{
  "num_hidden_layers": 12,
  "hidden_size": 192,
  "vocab_size": 8192,
  "norm": "rmsnorm",
  "norm_place": "pre",
  "extras": ["local attention windows", "a norm inside the MLP", "value embeddings", "hashed n-gram embeddings", "a smear gate", "an embedding shortcut", "norms scaled by depth", "capped logits"],
  "init_out_by_depth": true,
  "optimizer": "muon_variant",
  "learning_rate": 0.00874,
  "max_grad_norm": 1.0,
  "decay_fraction": 0.769,
  "train_tokens": 135100000
}
Each number is 128 + 24 x the weight over its row's rms, rounded and kept within 0 to 255. Layers, rows and columns count from 0. Numbers have three digits each. The size before them is the row's rms in percent of the matrix's.

# v: layer 3 attention value, 256x192, rms 0.164, rows 250-255, columns 0-191
# o: layer 3 attention output (transposed), 256x192, rms 0.131, rows 250-255, columns 0-191
# up: layer 3 MLP up, 768x192, rms 0.193, rows 0-29, columns 0-191
# down: layer 3 MLP down (transposed), 768x192, rms 0.0915, rows 0-29, columns 0-191
v250 087:152134118082138133148112125129086148100150149116105120160093146123153133134130099127138131104080110158168099130130130107135089124094104161135135140137125121093133143084151103160153168123110096166133142122172130078142158111118134097138132108149125148112137100153145112109143117117133105160165108114116084145108164140107187160150091123135160173125143133167122117123148113128160145155124125109116151111137106151101116098122076158178098161108137116132078083157136122122153051140156128139151134162100129106115152105095118140123127117146148154113126084135137134171095153106132125174
o250 081:103134075132154133127167097124122141135064097134147129125135131157129138113112142094118152149198152098152114113127158111139137136148172119127113078126133107145100118121099156122116127077128131181108098111115140119092145110098184131069097142109107135091121109109122130128091101123110126103114133138127136129132070124129076143099127113114112096121073125127106136110100120097108111102097104155128133148147161131162169153110120110118148116138142171103098207116123121139123169142127134110104132109138089154131097173135147153158113144125138128145149151123132150091141083141110123128
v251 077:116147166157113124099094122140149101143138097104137126154134116137097110104101140090111079135118141141128178154111148129120122112125118127121131128106134152139102104129178111100087116137122142136140189081086111123120065101116122146124163122132138094150118118120148102157120181165126160149140175129130121123109125099117143123128106112115137113112087174141109080152113165126164133110165132129170132116138079145151137143108124085134111086097115090147198152166163101150151152150149122161128127129128140145062131123119117135123087142146089103145121151127144165160150113151114119137
o251 071:141120121115119154141156141142098162116155149116126130082112110121147134117108082169148153114129128105135120138108090125146137145126123123146126109146131066142163109144090124153157142125146113089160094177162140124122190165158095138166137123113137130112137122107132148118157094084101100089129096173121145129138157137151113140103135105130114141136150121116157146116181119132104113162097100152074093107142174125085118138145111122084163160158136152112108117070120152099136101069127105113123148144146144129150162118146107111129131120167122180134144165130146126101148121082159135109
v252 091:159141164152142095148125131118107119106133132120163155159166126173106136119102109130129162120112111119136146139112156082176103111141089117126113152116144157127098113170110132146094125155152142095166132093112095152125113155112139132125156121122135091144162177136160126102127150138108138129147079151076121099125110103081085090111128149117092097144102123111114097096135123155109126082149164134077131128144126108118115137144115096114125157146128130130127116113101125121098117117143074140136177121196132097161144115117095151168140132123114149133098076153147142117191152147133136097
o252 079:131118101121132141099118132148087139117105146158083100116110101080133118147146128117158128134117144159098150100153130124068140096137122152094112093144155085150152176146125123113163111122128132154105155173106126116106157117118118099109129146130157179125146065153098099164149123124145125111127159151136165148090096109163158170127158121136149129124119125120158166133118129067130136173130103120130143152100139163097154142131153160077076119140127104181095116106122117115144122109114160111120104130106134127138140128147133108089129125150116111121152144095105090157130116121139055124
v253 087:116121101103115135161141102134132089097166139121144124156119112122098127112155149125160093132121105139144120112112131122118109099146133117125173138184148154201103118140123120121123093175169107146081162098107105144082091149086136146100173082154128137153116120123159155130130136142170125106141101117125105168127116159151127125133076130155181113139115130137141135185115167165102112133174117046107096143146101145146113177124117137115141125119146128130124098109096137129112157126110104177103117101164128182154098140129110132135128136141124126122118106138142125125152156117132120145
o253 086:087134125119121141095083165127079137158158121148101116123150161147140124119138116121119174163138133121106131197154095130148157113114121145118098142104118084119177162142137138135090194096095122080142115090120166117111140098183120132158092150095143134136133100108093099123134132134060128152136122113119128110111143090135142100139133112157122142099124130119116143100157084106145141108111126183131160091083137111153133078143150128116147131141141137110161163152150115114139087131153145110147173135117156116156135127177159119162100126134100138123134144134128116106134105098137139117
v254 086:109150133134103157139092094083157071101118144158091107110098134110119109138132101131137119144097200156182147096136071103160138165128111159122123114174110098121117114155140137157161098145091110111076140114172145100089135103156107148134087160109149120094138123145162101119143127143107103152146159153130136120110156122147126121096134110134128151126110141108174146153090121099163110120093125187117122132127098125160109164125138109159132116132099132163110097110133136102124106138110143151141173088131104094143145112141127091145140147169152157119147131149150118119139135117119117096
o254 084:157101103120150094131172134166108153119115126097136118140113099152108099102133134125123140088141088122138112158119140116099124105113169131144106120105121165172114131116117136101142117111150129138179152121094132142161133134092119122148132138134077133160108138109074090100142176070164116089145101081127121180169145150103136091146121130136135080105181152159100120093134116153130178132163096133122114151106152133152132115079077095160154131137129118102136171104105125139131116131151156138152102151118110153144120177115139165129132117104104111127120093099142127157102117132140110149
v255 079:121107101132173115158142112179120141096084130139146148136118111132171125149126100118120113084127151110124092155090103163102133142078110127138111099145130137113195161100125082122121117137104104103115131162101163142127119153108103110131146148149107131124111132103128094157094128142154138158146104108173166129139129124130149100082119120128146105134139082156096132131099123108128113157099159119113115140110126087125138094119137106157130090089112117165125155127132155117113105163084182112157147144168136144098109121164140129162122080111130110136149117128154111095153061122083123163
o255 075:127116117133097167155107120090137160155140123131072091151131124131121142121143167130085157208104087166159111121160124154150111132153123145088170159105120129112064088136151159158158134120144130154144101090148104142137142092144156125113132105125110133108144149149120154112162124116091121114107112144094117159120152117102108124160126109128136123131095175107170169136156118165092143145156117114144164122163148151138154113142113112123125136164130148138167145127109107155141171102157069120091142118114116142166131125119108170140133124144115176131121116142134131165099164150150131118
up0 094:132146115105113117123109161100106158153126149101109144104097136147138053138083126083083126131118076131103112122098148129155129128045114121123142126123151119097155107119128184140127098083118147147167061157107110139101174126081155126125118134105101153105129113159146150122114116095148099139152141099120118155130139133105104143070116130122106106132122108167178105119112130126128101127109115104129160138101132115150139106108118142151085078109092125131137166111101153147147148145121133127129127116115141119166135134175171161145127170125109139113147119105164113151128131150101140130
down0 099:111112131141109150104098173141104129109104103083133119182107123135132132104136116117133106114124171147120084085165146121141110172125101117122074165098161168113135159167143114142139129115133165141143122141104112129111115136131139089176146103083129126107127174101148153095149160115137123136155130110127113052141129125132138086114156144094110159126127100119145091123140146163147171125108140071167144134151112130145105129147161140137112134132165101133154143119136109130171125139151120175139102115135151116110141144125120165146129115131063163154170111118102144192107119115128123148
up1 098:171127101103086101173106120123117165113125127126135128135093099124102123100181140120161112110093143105123089092074103097132158146112131123114123119152127105152118103117128136132143123120085129167123112136136111159137095096124120118117133156082119143085119164113136126111090128130105109155155133140126157160095089154135146118157141121129140099128136089131163171127078115168136119128136122131091073089145187156131077107141148135139128115122119125085114135184103133176106114107119107157130123121137097157129114142109063154100170113112103113117138156120143100153124163152128097103
down1 101:103139136149157175100160129079112083131127110149101150136089104121127187118128174103095156149109129135145094176083156130158102153099106136135118159172142174108134126130078121104150136145144106103160134132154119137119129149119131114107117137141094128134166130131128097101127115184117140167137138124115140131143124118129134171140137132137133176170142168110132150089128121165149093156127150131096147111128098144089118134123118105158161113105133154102151150131156106143123110114122130102098165164124128116147176149154123102152132102092143133156119095158125175143147107197131171130
up2 101:113086107161106143112136081116110144145081137145120140117102118181156113125117148122188125138107168104121124113076128144138098117126122143107132100106121107175115132159161126081159165095151134150136139152113114134137119117145144121099158163109125149138146118137123114137136118112139079076122144133196143126179171082138135144143168126139111128135148073137145134086105156119156116146147131141073134181117117126121083127112118146088147098156118121131144113121139084128184135133101129141069143138128126117161106089094137113148125090107100156125098156122114126127133111142135153127
down2 091:131132124149108132115127121134133093139113136143126124097150113122189164114144157141125098134123098143157124117150135155132160137153161107123109131198131061136142105168090133142150109150126101141100124144126133141096066106155067131137169144113148135133113155140116155130138104107133132101165185143127129117091142144130129126172070110106140132127130094152087080107139117108130137129118123144111167102108109091144090136119122112162155124143139131097102121104175125150137128143119141177144142133132121146150144095146135049148147161143163158122142112110106118145161157128077148113
up3 092:101149114124107166159164128153104127164162116091132156152101154118103136148139124161130124066156104117107083104090106123115123108166135150158142106126098130117146107152115147128136161163127149165139126134106116130103160128129113084092117150129135095091127118133109154181123159118170124112140128125136095124109130141120134097129167118115094120107152128165127120125118154116112135129116126131102093182174081146168111105083153148151107092137134162118153161131128125154127177149114165133135126132116154137123121114140181089104122138144110096072137132178151073163161121094113147108
down3 105:100140135130148177121164096138138162096126110127157149102141131130130117117170122157152118121131130111130115165151157158115120143123144162151107074107126146166132146145099122086120133120137145120154117140117131093111137138092136144175165103139128155129142092118137105126110145139125135076155129130144123108120123108112077073142133107121144134096194136115091103139086129156127112153089102155161111072105112112088158087132132126102087139087151179114094128103136076160133095129125148087133126114114104183124128160115116160094110127111136119120087100102107123130111149084127142168
up4 099:117128135148090147167130087160154114187099131117122134103166113148126148096059153121146116132146171095127096131127145163136095104138123117138104077149110154123117095096127159136166168170136135127154104148123102149148129118145142171134100117125135149112109144153165154152128144138113133129169092157124152123162111108172116119150116122111100109123130125142143120071168146157146176109171116107134158171130130170140119123117113139128122085123121135085161142150085091111101170134164160134113117142148120100082109155152164116144124136117108162120099106123128146145135141114180138118
down4 096:116148110187122155157152140131112144147119113072129172157140086132120116103130151138094116141111142097127106124133144156114123127129123142151141126090108160182118131154111133126141117142125143127105123084084139087131123145064133137097150140069062124082133122124111126114140113146127133066123143135133143160112122177109150149105154106116138136127117088148103149166131150097110123100081118142152116120109098098119175120071114113085089123114171111173146121138124143079129109145131110129150137113162156142111120124147155152117161115123134114151145108108164146106148140116078136163
up5 094:103147121131113120111109166112112153083136134155132117150134099122129116142141110144099171153109128140132125144118163068120142143094131125122092135147131132145135115112098112055165126140115143065128149126111142145134151150131103068125103135133136138112123142147167152136174176136122139065097125165141158151170148137143117139122155104186129139100136113136128137115126104160157119096111148147128120104088134149120142118120075119118102126165081133116148125137146109126130127128119118044189115172114122124104140111160172138142160113136145108173093097125122131140102157151137110104
down5 112:153150127113147114076136147150142095112138104153174113147141116132157110096096135161130129148106123133110118080124152074100102138134134132120130175156139163083142083110119105154136146168088117160124147123128094124153150162133160123125123143194117098132131100135156172148131078128123174117135158093144130150125176126105127141129095172140123131125133138112121153166117161121144136098139119156167090105103138130111149123155141163115109132122106143109183150125149165125158122094132128126095113132135100144105142147183110065170100092135139131178161116163131134132129130149142123113
up6 112:120124122098114111103111160166146077139118100154134184140120136119144128148076117121139131108121154099157086127077146171112106159155161144098155119114128113127111166127120104144117099168148102139082112122104185140127161143099111155097122130137125121111128133134152142128107125136126142115106153114175123171165128134110193114132163110135125115110151141145100126209132166144088109153117150131102133133099145166149142171093109135114127135134148120098159128102116109103092126114144110137177132167121135127091109092160130126096090147123146157125134114101130157106158146130115085164
down6 091:124141146105104130076096111127077128151169149133078130129150140093158132109103093155107142145108182109132138117093154141105115167144171166101119133151081143096102127141130140153123124154125120158137111120153152117109106078142122136111141128157151125084086151130167114128133105143087135150135127159134095172126119084140104107131102109140066143147121133096102110161152125137168143144102139127090150129110119171143176157087137153163142105121139111112085124110116137121105087153127114164099122114133105139136133116143145107127093129127109119147119125137135163125204127116084095140
up7 103:107126128145081132119110153130122161100119150139134101136171110107156113103132117110120105182125037078121115124130135106140144129152147092125139151097105163160109142136133145124114117087147089134125150169143129089180121156122144099094151128084121154140122156141182109111145135075116129115101113120141149123134122138124152128135152167114113161142134141130143152112099135138119125087143138085133137129134174101170108105150135157145130144140130091100138146092106115139149141126158104148097146121135139088130110072134116182144148105131172155138121114116143070132149176156093140109
down7 093:146124135106136098126124060109131110117150100120115134153145137111134154125102115073114144119132109107165111110097115123118157106182141118110127138152100195139115178101114146111113131115120097107146128140113135122168144096107133104097108127110131159107129109141185121112124122150116128097185103066102116168127158148098166115135154150115123059130186125108143155104101127140153122103142126125165164135141150131149109148162130150103119133137135061116156124134129138129127078141176144127135113140137136112119140126127127109113166157158122093153122102109126100125076144184106139116
up8 103:103145128115092117138108120101130139127097087158137163154156147109114168130155119124126181134121083141123133116174095064149153118103087083164126086104122145146128096122123121115165139130149133171108154141153148111135167154189102158086133159129161160091142144125126128115112133095113150139149113121114152147113132117091122136162115106131148142150116126110152125111127117179161140127083118105119110169123139138132121117166151103145130181133131149141112142083117100137102124106108149095115151092122155144166132111145126118132134111135137080166116119205108116124170111104109113160
down8 106:118101125137115090159155110090151106124134162104136170129148142082123142117126109146124121090159094102126104099134101104132100129146141094107107147126167132131141166136162128118134147127127110171158109139115110131089108113124128137093165151211100133072138074114132141149128156130079112113160150148132090133090159135091108105114116080125116114104100112138171142097102161108138094121106159091135134100107133120128122116147157126106137082158141106083153132181134125126103124179131161132110125120107117155094140116136103115128090149124107147128123106128147167118152097158108138168
up9 089:132142092172116149171119143149128098162158119132106131157182165106093147176117099118122132113114116121155123134170125110134104139120099096133160116136157164144114083134097145081143114133159130113123121119110108112113116179126164113142112109135119117138096131107128131117095153135126100113110109165207097145163148162101112064123123099134153115119160154127124126100162158136123142116135164134111134148106155129138160087148129093153098114110133154148140162098104135109126145153081153125181150086130147140118104114101135133114142140117176146091155105126134154138167126085124091104
down9 096:126111132121144140121107151141148118141081099111138125130123144127148151112165100131126146097172139110138137137126095166168116104176108150144148126106110127133107127108126148104121139152110145142129138148122122125157186108098088131107162109142156093097136124113136177112118178099103132136099095120114137149087138108122103160138096093123085153128078133137097149160090185094125142123142092150143122095148134107094146082108151115109122148174126106107144132157142121128118111202169114088110135154113131155104093171105131130069134089122139164146135119142105134112143157102129156160
up10 097:112128178134140153148170119130142161100148080120166110089125117131152137123148147133108164119171158137160151130127079142144104103083130124150133118143058117099124067094147119107129157163090119115119085094123135096126073147116112114144148140100146109141138175146115125117111093137117152126113144091126128126133118118129114106151122103126158175095125125126149124158115114094167104082109145113102107140135158109145113118136155133113124121162140179087169066106116105128127151133132118162138125127142171141175144099118142113152117194150138131137118150131101164127135100120157135114
down10 094:142145112063157120171120143108127143122126155118135089096087152123139135135140148120132139115134114115131134099157143095168142063118148127094117153126116160117175133169135166136110132135102093100113097140097098100120150103155144130089105110093109162136138128112130127178168118126102120107162123134122121159116139136120163118127124099183129123161136121145120133075152111111126098131130129128074093086118121162106108151097120152150150136150120118091103112124141133158164115154089137125113126087136122144122097156156118050136151146126171104153145109136144081109081116106164127106
up11 096:085127128169122120115110138126094129152104179086107137112125097159097085132157163148135139143117094143138160151168124082121119097145122137113150103110102149140079108129088097105147112100114145143138130165115121155138151089141170111143150133137097141176121166153181141130130116145146142118138130141103103183133129085135161148149117110087141138165156112193162097122127091138134176087152127109090114159108140125071139178135126147137144127117104151152124113137063102101096117137126116124136145127140121132110122126103111133141139116122151166133113092113143145125133094155108158120
down11 097:156125138109113123111123142138097130123110142116110138143126106133127137172118071146154137143117170114094113089105119159100143112112113114142145183112122112180106124144126119101104159139132146158149183118132100201120074183116129166118142155138139132141113117150136171144125139189137123098138146118154147099119133125104113129149187121116120141151159111119142109086128155117146138171119093121079122115137121117150107172102127122137169118152091121093172169131152140116085087125081162139122138145133137105110151091138157082121126113088130115152122118161139125100148146143152113148
up12 094:154145111139110122173129135126068139127094127132100096140107119122103096117118124109146104136104108141169102073156144137076121145094135070126167113123129134138125139155130123132147138134164098119108185102122123143085091188114126101120135144153079140116115169137172119128126176107102188140106127132151119153124085123159113120142170098170125151167112107109164143119147151108143153132104109116092149114110131114140098144115136127121122128111163124157147126123162148126172132119121145139135143116106151091118172140149153142147071165105102158134111161115165136139101125145089134101
down12 103:187130141104126120142113153143100097116103072152103103142115097116120069114144097092114146127138162129154133126148134136100136112159088128143137066139157105142187148115128098156121161126158102124097156148133148101133145091129138102147115154131105158139156113135140108099129123116129109111114131174122112108106131138150069132167133137111119150095105150093145099140189100087091115139113125127108139145106151143125152113118142156128119097165136153146130129119150131160093125136108110104143102166166137102183155146130172117130126142155100080159146075129123151117109178113132125108
up13 099:159114128131098088124117143133161156165150122168101131142131129181144137104146136105116142087136137121132115121118183141110099120087129089074078101145100133102120113138161162111129145146153105145180147088107125108088176118131157129077119138099127109129174152102098101118094110136131133143159146097128157139120127127122103153101124142071118111141151081168147110116151125128107144122091152156176141134126136078131158140107123124133121126108093112113126111113133120144145166146146148098156130121117136084168097163109130110099085112135126099094074129146135142132081112112116102128
down13 095:110108132124144130096142125110144141146097142148098121100155143154116115117162154109109089138133124117141115122125099074126050114143103119101091159164093098104110118102149116070089152133118108163134144133159108125128144118091092119122109099095098151131121103097119142079113163150163136081136111134126098161148108128122160114142097149158136132189146164140131142146094159114134126095115109119138150136116121139124115119116107146122127119126158136116132124164129199136147153110094167075129150153138134113116156181105096064108144112130108122175106135153159139116086125120122127141
up14 126:125132135104093088140185131109121140111166142121151107147090150148116125173079121071142112153142124098153092109164150140157137129127131137125098157066138105135115162131075125112149150153121088072118098137121138141163136135112136147102121142137105134143150176119153115108141153116108149074154167129141110120165142150122150164133107095108139132103142132135119135109129113160125165128143136122115109118112136144096158140112130111127072140151163147110164103132126111113111146125101075090120154158140151145126078149166121162106129145130126146084124174102126132166133186099110151120
down14 117:133116126143107129129199165148116108127193159113128139153116082126126150153088114112121158163131102092132149152170152154116149121138160117157081123109192132135104126141118144139118144179109099095107134133081146144115145119155164131115121142109106135106110107148114148123146106155113178108122104154141092121127111141174129173094123111108139113089143149113112154120169097142105155148165137150131131115120140167140104126127157133148145132146156097123200112143126120137061134112132121083158143146143153137108126144156149155133097145144148146126120157132112135128166150075129149132
up15 090:146134126126080138114160117128148105116120165100107110147111128159125122128126094152143101127107151116150180153102122110139086134103090105141183117095107126142108170145112102138125146119104086114109166128139136190148135108167111133132136132164071148095104111182105148132141158114140169173118128135161144176137118133133136160115117123102118138118133129147136095137149095055136138127131154141158144140097141167138102175144161143095109172145109124115140180160125132127114134158154127096132116180149129148126128125118092123167108118108128110150186110132129125093090095110122132150
down15 094:111066087094163138143114134159115134118146151162108135127086128094154140127118123118147126112127079105100103106126137133151149134099125125116112151138095155133137117156107133157078158145149131110098099140112124114085088155139109118100114150119159153146115110093138131137131123134121109144117081116129124111181099166096150158145128110170112174133087118134091129147138147153133153179191193138130122152154094105106146081105139135075108125144078162154112153134134084154136111133125100146120087126122154085107108149152145144149106121115109113113093114164139130130145125104111117142
up16 099:094130172112132146124106129163149113144103153140118143153130143183109162141137086117092146125117097122173139116106154162142123147117114148135114140116131133135113149156147108120113135146118129123166135185148123124142101120137151078111165126154150118152116159142142121158126128164106112160112130153112082142119158058148175149155097139122102077153120134137133123138108162162099098160154122106105128138163080139132138138120146170146148139159094117162124110098122107155103158052103105100118151156112131120121118140131133154148135154079124142129146069143165134116116110161100171106
down16 098:099143142136154095160112125177114083135116165145164152125140142117131143139162125153136109135149088106169134136118107143172097109121116136123145111131105116127110133099104115136155128115136104158110097109136119158122144148086122112116143116160143152152104121125079103120109114090163165125174137099108081137129130094108135158135062148167105149140105092120146179133135117098134101105137181094167132129163155091126158170067141180111142146141135119125118105153146112091120100127074127131131148137168104138132105096158135106117179121116114127130138109107162093092148129142123155135
up17 113:121116153066154131153141106144165110158145112110146169114116122158130103101121133116160087125129147137119127134085143104132167134146113091139101154144126087109156124119102100101127113136113146125170131136123111101126158096087116112103111147101096139115103106139101136115162123113135142154090143182145143146111138119128128152086129129144114147118137129117150149141153161120142152150153107148142059145118126128129097153126142154192133104167078183115130149176171102171106134092158134117149098179102109126145130129150123160153164159115132116138153099161131192160115127140134157120
down17 091:135087174079114135156143100153147115155189157120111163125109148146144105068170129114107151118132118111115105117115118146113152131158114141098141160123114143115132090151120129114068137131111099150148127152160130050103096125134133191134098114125118127082077098155131113131143146139151104149134105138132106137095178098112106139099171142123157119144116129126126143136132127096139158116143135111146051119107137115084106121140126136159141120138149148133080087119152121159137097126118134103149095127151133109131188166138134114121145138116122122145135161165103112156141154119113133110
up18 095:110087162174105084122138144094144133123136078117140123124140131149129160138133164151141118148095133172115135139096061115120127167147137129121163136094117096112131123129125131091143163136190131096143136158113113142145115122101145128095136101102104110146085109132102164098150107093138126118097104160183127134108098124075152086129157086143114102126129120135171116119087143141144129142129139086128166148141125135142103108106133115091063076158123125141161115155106107121145139096104126127124119128081138157132146088143142125153139150155110170151073126118145142106123139125103122110
down18 111:148133114122128121138118144152158128133104121144175179110118119121125145105144148117125091164117120110099132118124150110113127128104150079138102102162117123125137149124127110139114129143103135151156125095080082123123161171145111183144138130153168102141111110133112137056171147171097137128132138187122143135138142098127142146118170161165148180115152156086124090121131131124157130093115139143133151133118131135153127096173150148078123131144113141107169119122177140125151142127155085160075129149069082137108168142146140137123136134128149140138136162101112157137155167114147132168
up19 108:123119135138174136138132116097086158138155137111139121155116159094095112145142117133144121146144138119156093128114129120095177099070139169122178104132108123142119169111116170098120148162153149114095133096111151114146142146145145120122143128106125109145108123099154106118146123092141085127130097160118127126087130161124073136125162077115080112109131140162170141129132125121148078131108124084155136127157114165111115188118162119092141094153133130112126068134106102148134111125071123096121119160147161120135138118165139168128121107162149108151162143138104143108108090163126107152
down19 102:122130126143155131111120142136101139116121171114152130129122158108135198150188135133124123143139129116095071123077158101127144100088126140118096107134178149145137166108126121138113150149078117133106109127141158104133139132115113114112088125153176117147137171154123135121134085104117120119151113172182149135099089147128092099151131143105126098100081108111140164110142115133130142146108136106183151128157158144136096148136161140081140149111113149173115084120122144141077132139086123156097121109100110123128128089150138134124101115177148124125170102108155130121164137135118102091
up20 092:110124108086121140151113137107097121128135118129140101154113097081102146129121125168148092095138160130162112132148120127126146130117133109143116144101107133104114126131084115142157137152126188127144137100173106125141100098119137106108146168102131073138124142095167116142157083107145088164188112090109098144116123115148124122132134105112097094076133137141101105140106158120125144121184138128150174140129132118126124123124148095134162138130110118164172123098134124168135171094121159164146130109150106102122119182130178169167089113116108153179087128136128103120132112114169118144
down20 098:133137113147167151077124128143180134120099119140119133160120113138159134157106112148121176193134139139165182160128121117109132088126111128128157093095119145176150097148132134113073114119135132127129125161166138175168152122130126104109144122142109140098117116113151135143127156119102144143113154114147132099118150109128199125101122107182136116097136120121089137106129129183173109130137142142129150065145133111107120134115094142148113139147149162101139141147098096129124154168077126084123156139139175079168120140147084106126141120153142111112127163120135141120101124122108145154
up21 098:131104124088112101168123142123151135123125099170148114133124150136103116123085153100123097130124079142120125154203108142143153121142131104172145171144119145144114152125143102113136138112110101090111109145096113140147151111116121139164107139105137108136132160138111071147150170097121161129114178093128108138140148119160086160182146186176149136135151142165122126121146129126158124099143107122078131126101126174157097132095160110129129117169106133125120119100101121120130121135123121077105140133128125148093087114142155134168122146124093133120090150110099161087094137183132147116
down21 101:152145185095115114141133125087157148132134128144136185133103140104131133142155119109134118090098109110086143148113129132150178119147122117166134126151158169160126127136136117136090142128100110101152163140100109148133107105131154121153137157111133116128157133135119121123113118101095139160158122158137108126135092176135117136159153102120112106164077112129118125115135083120147142135093127150144155168161139135075211092131149141092138127146112092139126135099076128158094129136131135144151090165116132130118113127144114103085131074138113095133169151121124101093152176149096176116
up22 109:125104119106123114088117179113143138152160147139120124120131114121125137110095059065149073096142122125142131125098133170148094106113159066097126098077101118135142146114126134152153168126136152125105131121157118126134117119126181136150101145135101159125147130135170087126158122122110137100143130113107168123113122110122118145118123120149134106134124124113098143091134105163151156121135146153138123115132109116121109128139134112160150134113130112148136175150131090132088097076107092055130116192152095143113132156138099169109100173105134118069105140115099139131139151137126151095
down22 104:080130158131147112102144151141116108127104152100131111120150118118119111192118135080122113116127169126139094134146114104134105090112155114117158117106104136150147146138096116126162163150115150150104095122133141110137119128070125137124140114137094125123120161131087166100200112156181099103097126114118127124158112142156117106145135116081085140086105109105137140137161068143155111131149164136139144104110114119125184145133088110130162139125118134080176132154133177115149134115123138120117126143123128152108146103139085111107123135143130100132107160096148137102175137087135174080
up23 111:114131158104147177107114172112123139103111107140112126126167132102109117128103106138104123126149096118130118114122099122152160134127132158143141133124173113142102187158110126109124099138158138092116115172138179103111121114143117122121129131115130120102168129076164117139153134092100173135150137175112141147143122138144094105140100137144124169134103114129104113180117102126167121099154142168117147131220122097141125153131136116187140116149126116118115158185113129155129123079112107111129121155121147117195147115144137131088162126087109176137152163133128134166133146128145137148
down23 127:135170104174112146147162155121162132123153139162139151146123114104136109087132096152135159127154133128121126146103134143135131135138051145117114121129133074141091167124178080119134105110145152099101133126122116097101119159159147132166137141133137149129152143115155109134138132106116150093144141092133129081136099152105112076093117137126161149120130131090117130133135071074153099158108146082128159127153129149118146161140123101147118067096154108107128114120129113135102150069091139132118131113124108118148094126127153108132152125167113136124210121146162145127155099105135134130
up24 092:168187188106107117137121123119091159142138121114097154118092120154144125138106150115156155140109098104147141139080125118124106165131138104080137127148154098097128117142126124118130140130098164149127116138133119097147100101152128120167158148103132123152160117141111125113119132096144061122132166113124112130125133065166139121134130076155121141123132106161090123138115092126168082119103069111137086167086120150132150105134109139113144167125138134102125101142148109106079131145075143143115162126103149113138108126099131163116094139117124115109172124087136130128091080112107088126
down24 099:113102130135095151124132162121143110112071168102087110159124111111111134137129161148121136106151129117075136123155074184145157119141112102119105133155123115157089093066110148161140133164133122110117111102113093145137169141089122152112129074127136123120105077103163155112137154106101083110196132103144106149151163119116096178153124114137110148124148112158101131110118151151172111113121154097088118138139140163099145122123153132142148135139104120132114160087118107141110122131087095118097111146147119134093151130137141097096163118135129121154160104157150158118123147146155122134
up25 094:100086131141157144081142138104129164094122123153161150095143158142116133142104080105167100126119123124105135124099121155173120101140110113180111135143107117111104142089121139138129120128100137120126178139118130095178130079110119183148143090183138129146118111147149158153144139124155161084153109170123120151159075123138150130176128121101140140148146099096164134159140176120147094120155127112100123150132097134151137125102155097132112122117142138115131093165122177093120145122133163148084101145098117140150143138164158156173117113110133109150129152097134147127123184135134139103
down25 099:117148113121128143190134128108166165137131137124129163129096138115079100128156138140124097159124137151132140169115100123091101130110094122162145123109106144139135085159168153152128152169147105076150090117139110176117165169123148085125102127109107114136105114123117101123152093107096132121134144115149094130105156106096088147128163114133142141099146116133115131128143122115110117098097108149133129092093158083041110093141160155146130112131101120131152092117109144122168146146114067125105096129112157138134140105113130109089117130163155130096137152101079150138142101147152122125
up26 096:113099144166146099118128130114140129138124133151140132140081165104117134158152106145138118130111088138117120127086109112158116125109090106113122129126134091148127136100098125134133114108109117132151105142152138109102128106133134072098094160153130113098131162099162101127212110096158166134132124127136133142143104083119085118102147096132180151168141116157130089131091154122136156158126128118153155109144117127156117127097166138176074116113166113116167136093113120162161143078133159099083133098128123175070115152114136122144127123113135130148139140168136115172145111090108134101
down26 104:108132152155121117162131133118132178181121162144139160148117092133094146147102143114104098151110147110098130124107106128138144134132131097095154110119106160096139143130082129109129125148123110115097095106152116105123124149121190166103145164089067158153101144134153146170126155090143124147110134165111112071109139143099088126121134192123062171108105159130123118096138140193130096098072129117123126127150136136099116060100139140108113102152106138123129127108141088121125137128142092117127120141118138159096123097165128108151111130141118135133103136126139139130105152151117132147
up27 102:126149187108156129119137167140107129140091118137135104132134143111113124137069129111136125105122161169148125130091106131110138129141108091111100088167129105107160106118136149069169094176148129131139116134102129131142140177151197139181102128108097113131125150150107079114127139132151113093164131129168096120151122135089111115084139150152121132132139113146148141146133142121128116176143137163147114161129173129123149116144129155169163146122121149088152115128124102121159110089122107107124152147110061147109105087146113135138124118156139117085106145155102088144113144115098097165
down27 104:144143166140106103145112100151109094165110137119127142105108167104125109145133131130114151105127144158114150087126132170144117101107104124142105119187137116108166150109194111172122114158158116148153122070149076115147139149156110125113092134173111134101103119135117129135128166135137146088151099127120131102108144143121135123145126103174146139134136171111090138174149132161136156108148135134113148119166130133108157110144091150105076110091114167143126112118139169105141134117090146156061122106122111081093079125087091154091130127158133083120135140124148135138131134139139131105
up28 098:115133161177132163147136162153130159142135100162156152120121120095153089120117090113119145149120127150122136085168105118140127137114106137088175141102120129170140178114125111146142136130130134169145129132122133097107091131124129138123145148103120127092111135131151142137160158144116154180117171125127130102033120145144137104124156121129113134148144131129116158111121133113138124122152134104104116156161128140101100127194107110128095111074144075125107113157105143126156132099172128174082126135181127143144091137115090129071149139123117099136142082100152097140143135103131103102
down28 105:128112187092151090108153144110150126145161106116127085098118123112142118157146164140117137090096121110136128102121138122165121092158161188107136132104137137147135139128132114112153149074155121125111118111115107097085155117107143065123117111120095092115115105141118143126138102111121135113094116095118145094161132130108154111147081084177166116102136098144108157102156115112103127127122158094120134075120098141134105064147106145120131119089129108141129098138145157107134149117148124113141161098167130118111159101125121108131114133145153134114107149133066133108125169154170130068
up29 109:151121142134129161134104124130129124128122169109159131112131138159120121134107096131130138114138183111158138138114127121126121144159151143110090120146147108161134099125146112134067090116114141148141108162144163172093114099109128145161162133142127128102097173129087120140116125173142105127110150134086142101099118119110111087107112098126139100086112137117150164094087121106144119074169152155152102134101141134150069175123118164130124138144086153147137111134111127101124121135179086130081113101134163157132137155162183146123132111166134146110115098158129090137101178086150137149
down29 094:162160156143180136147128102111171122155153176134120133119102106093126123119108169126074097134146176126153093095108153123196161169144143108132091125119116159158161105160161133141116089119142152129175123094109116166090131134115097116162156106122153120112115173139092121141131092129125121126120117130131083114158148109100156107081100129154100159128129128109129088117140148132133106118198128143096139107103095128138119169160144136138164141152092110172132127128164131134127101083136151138129117078128165117146116139141149126093143105131124140120151117142144143107106142107134147127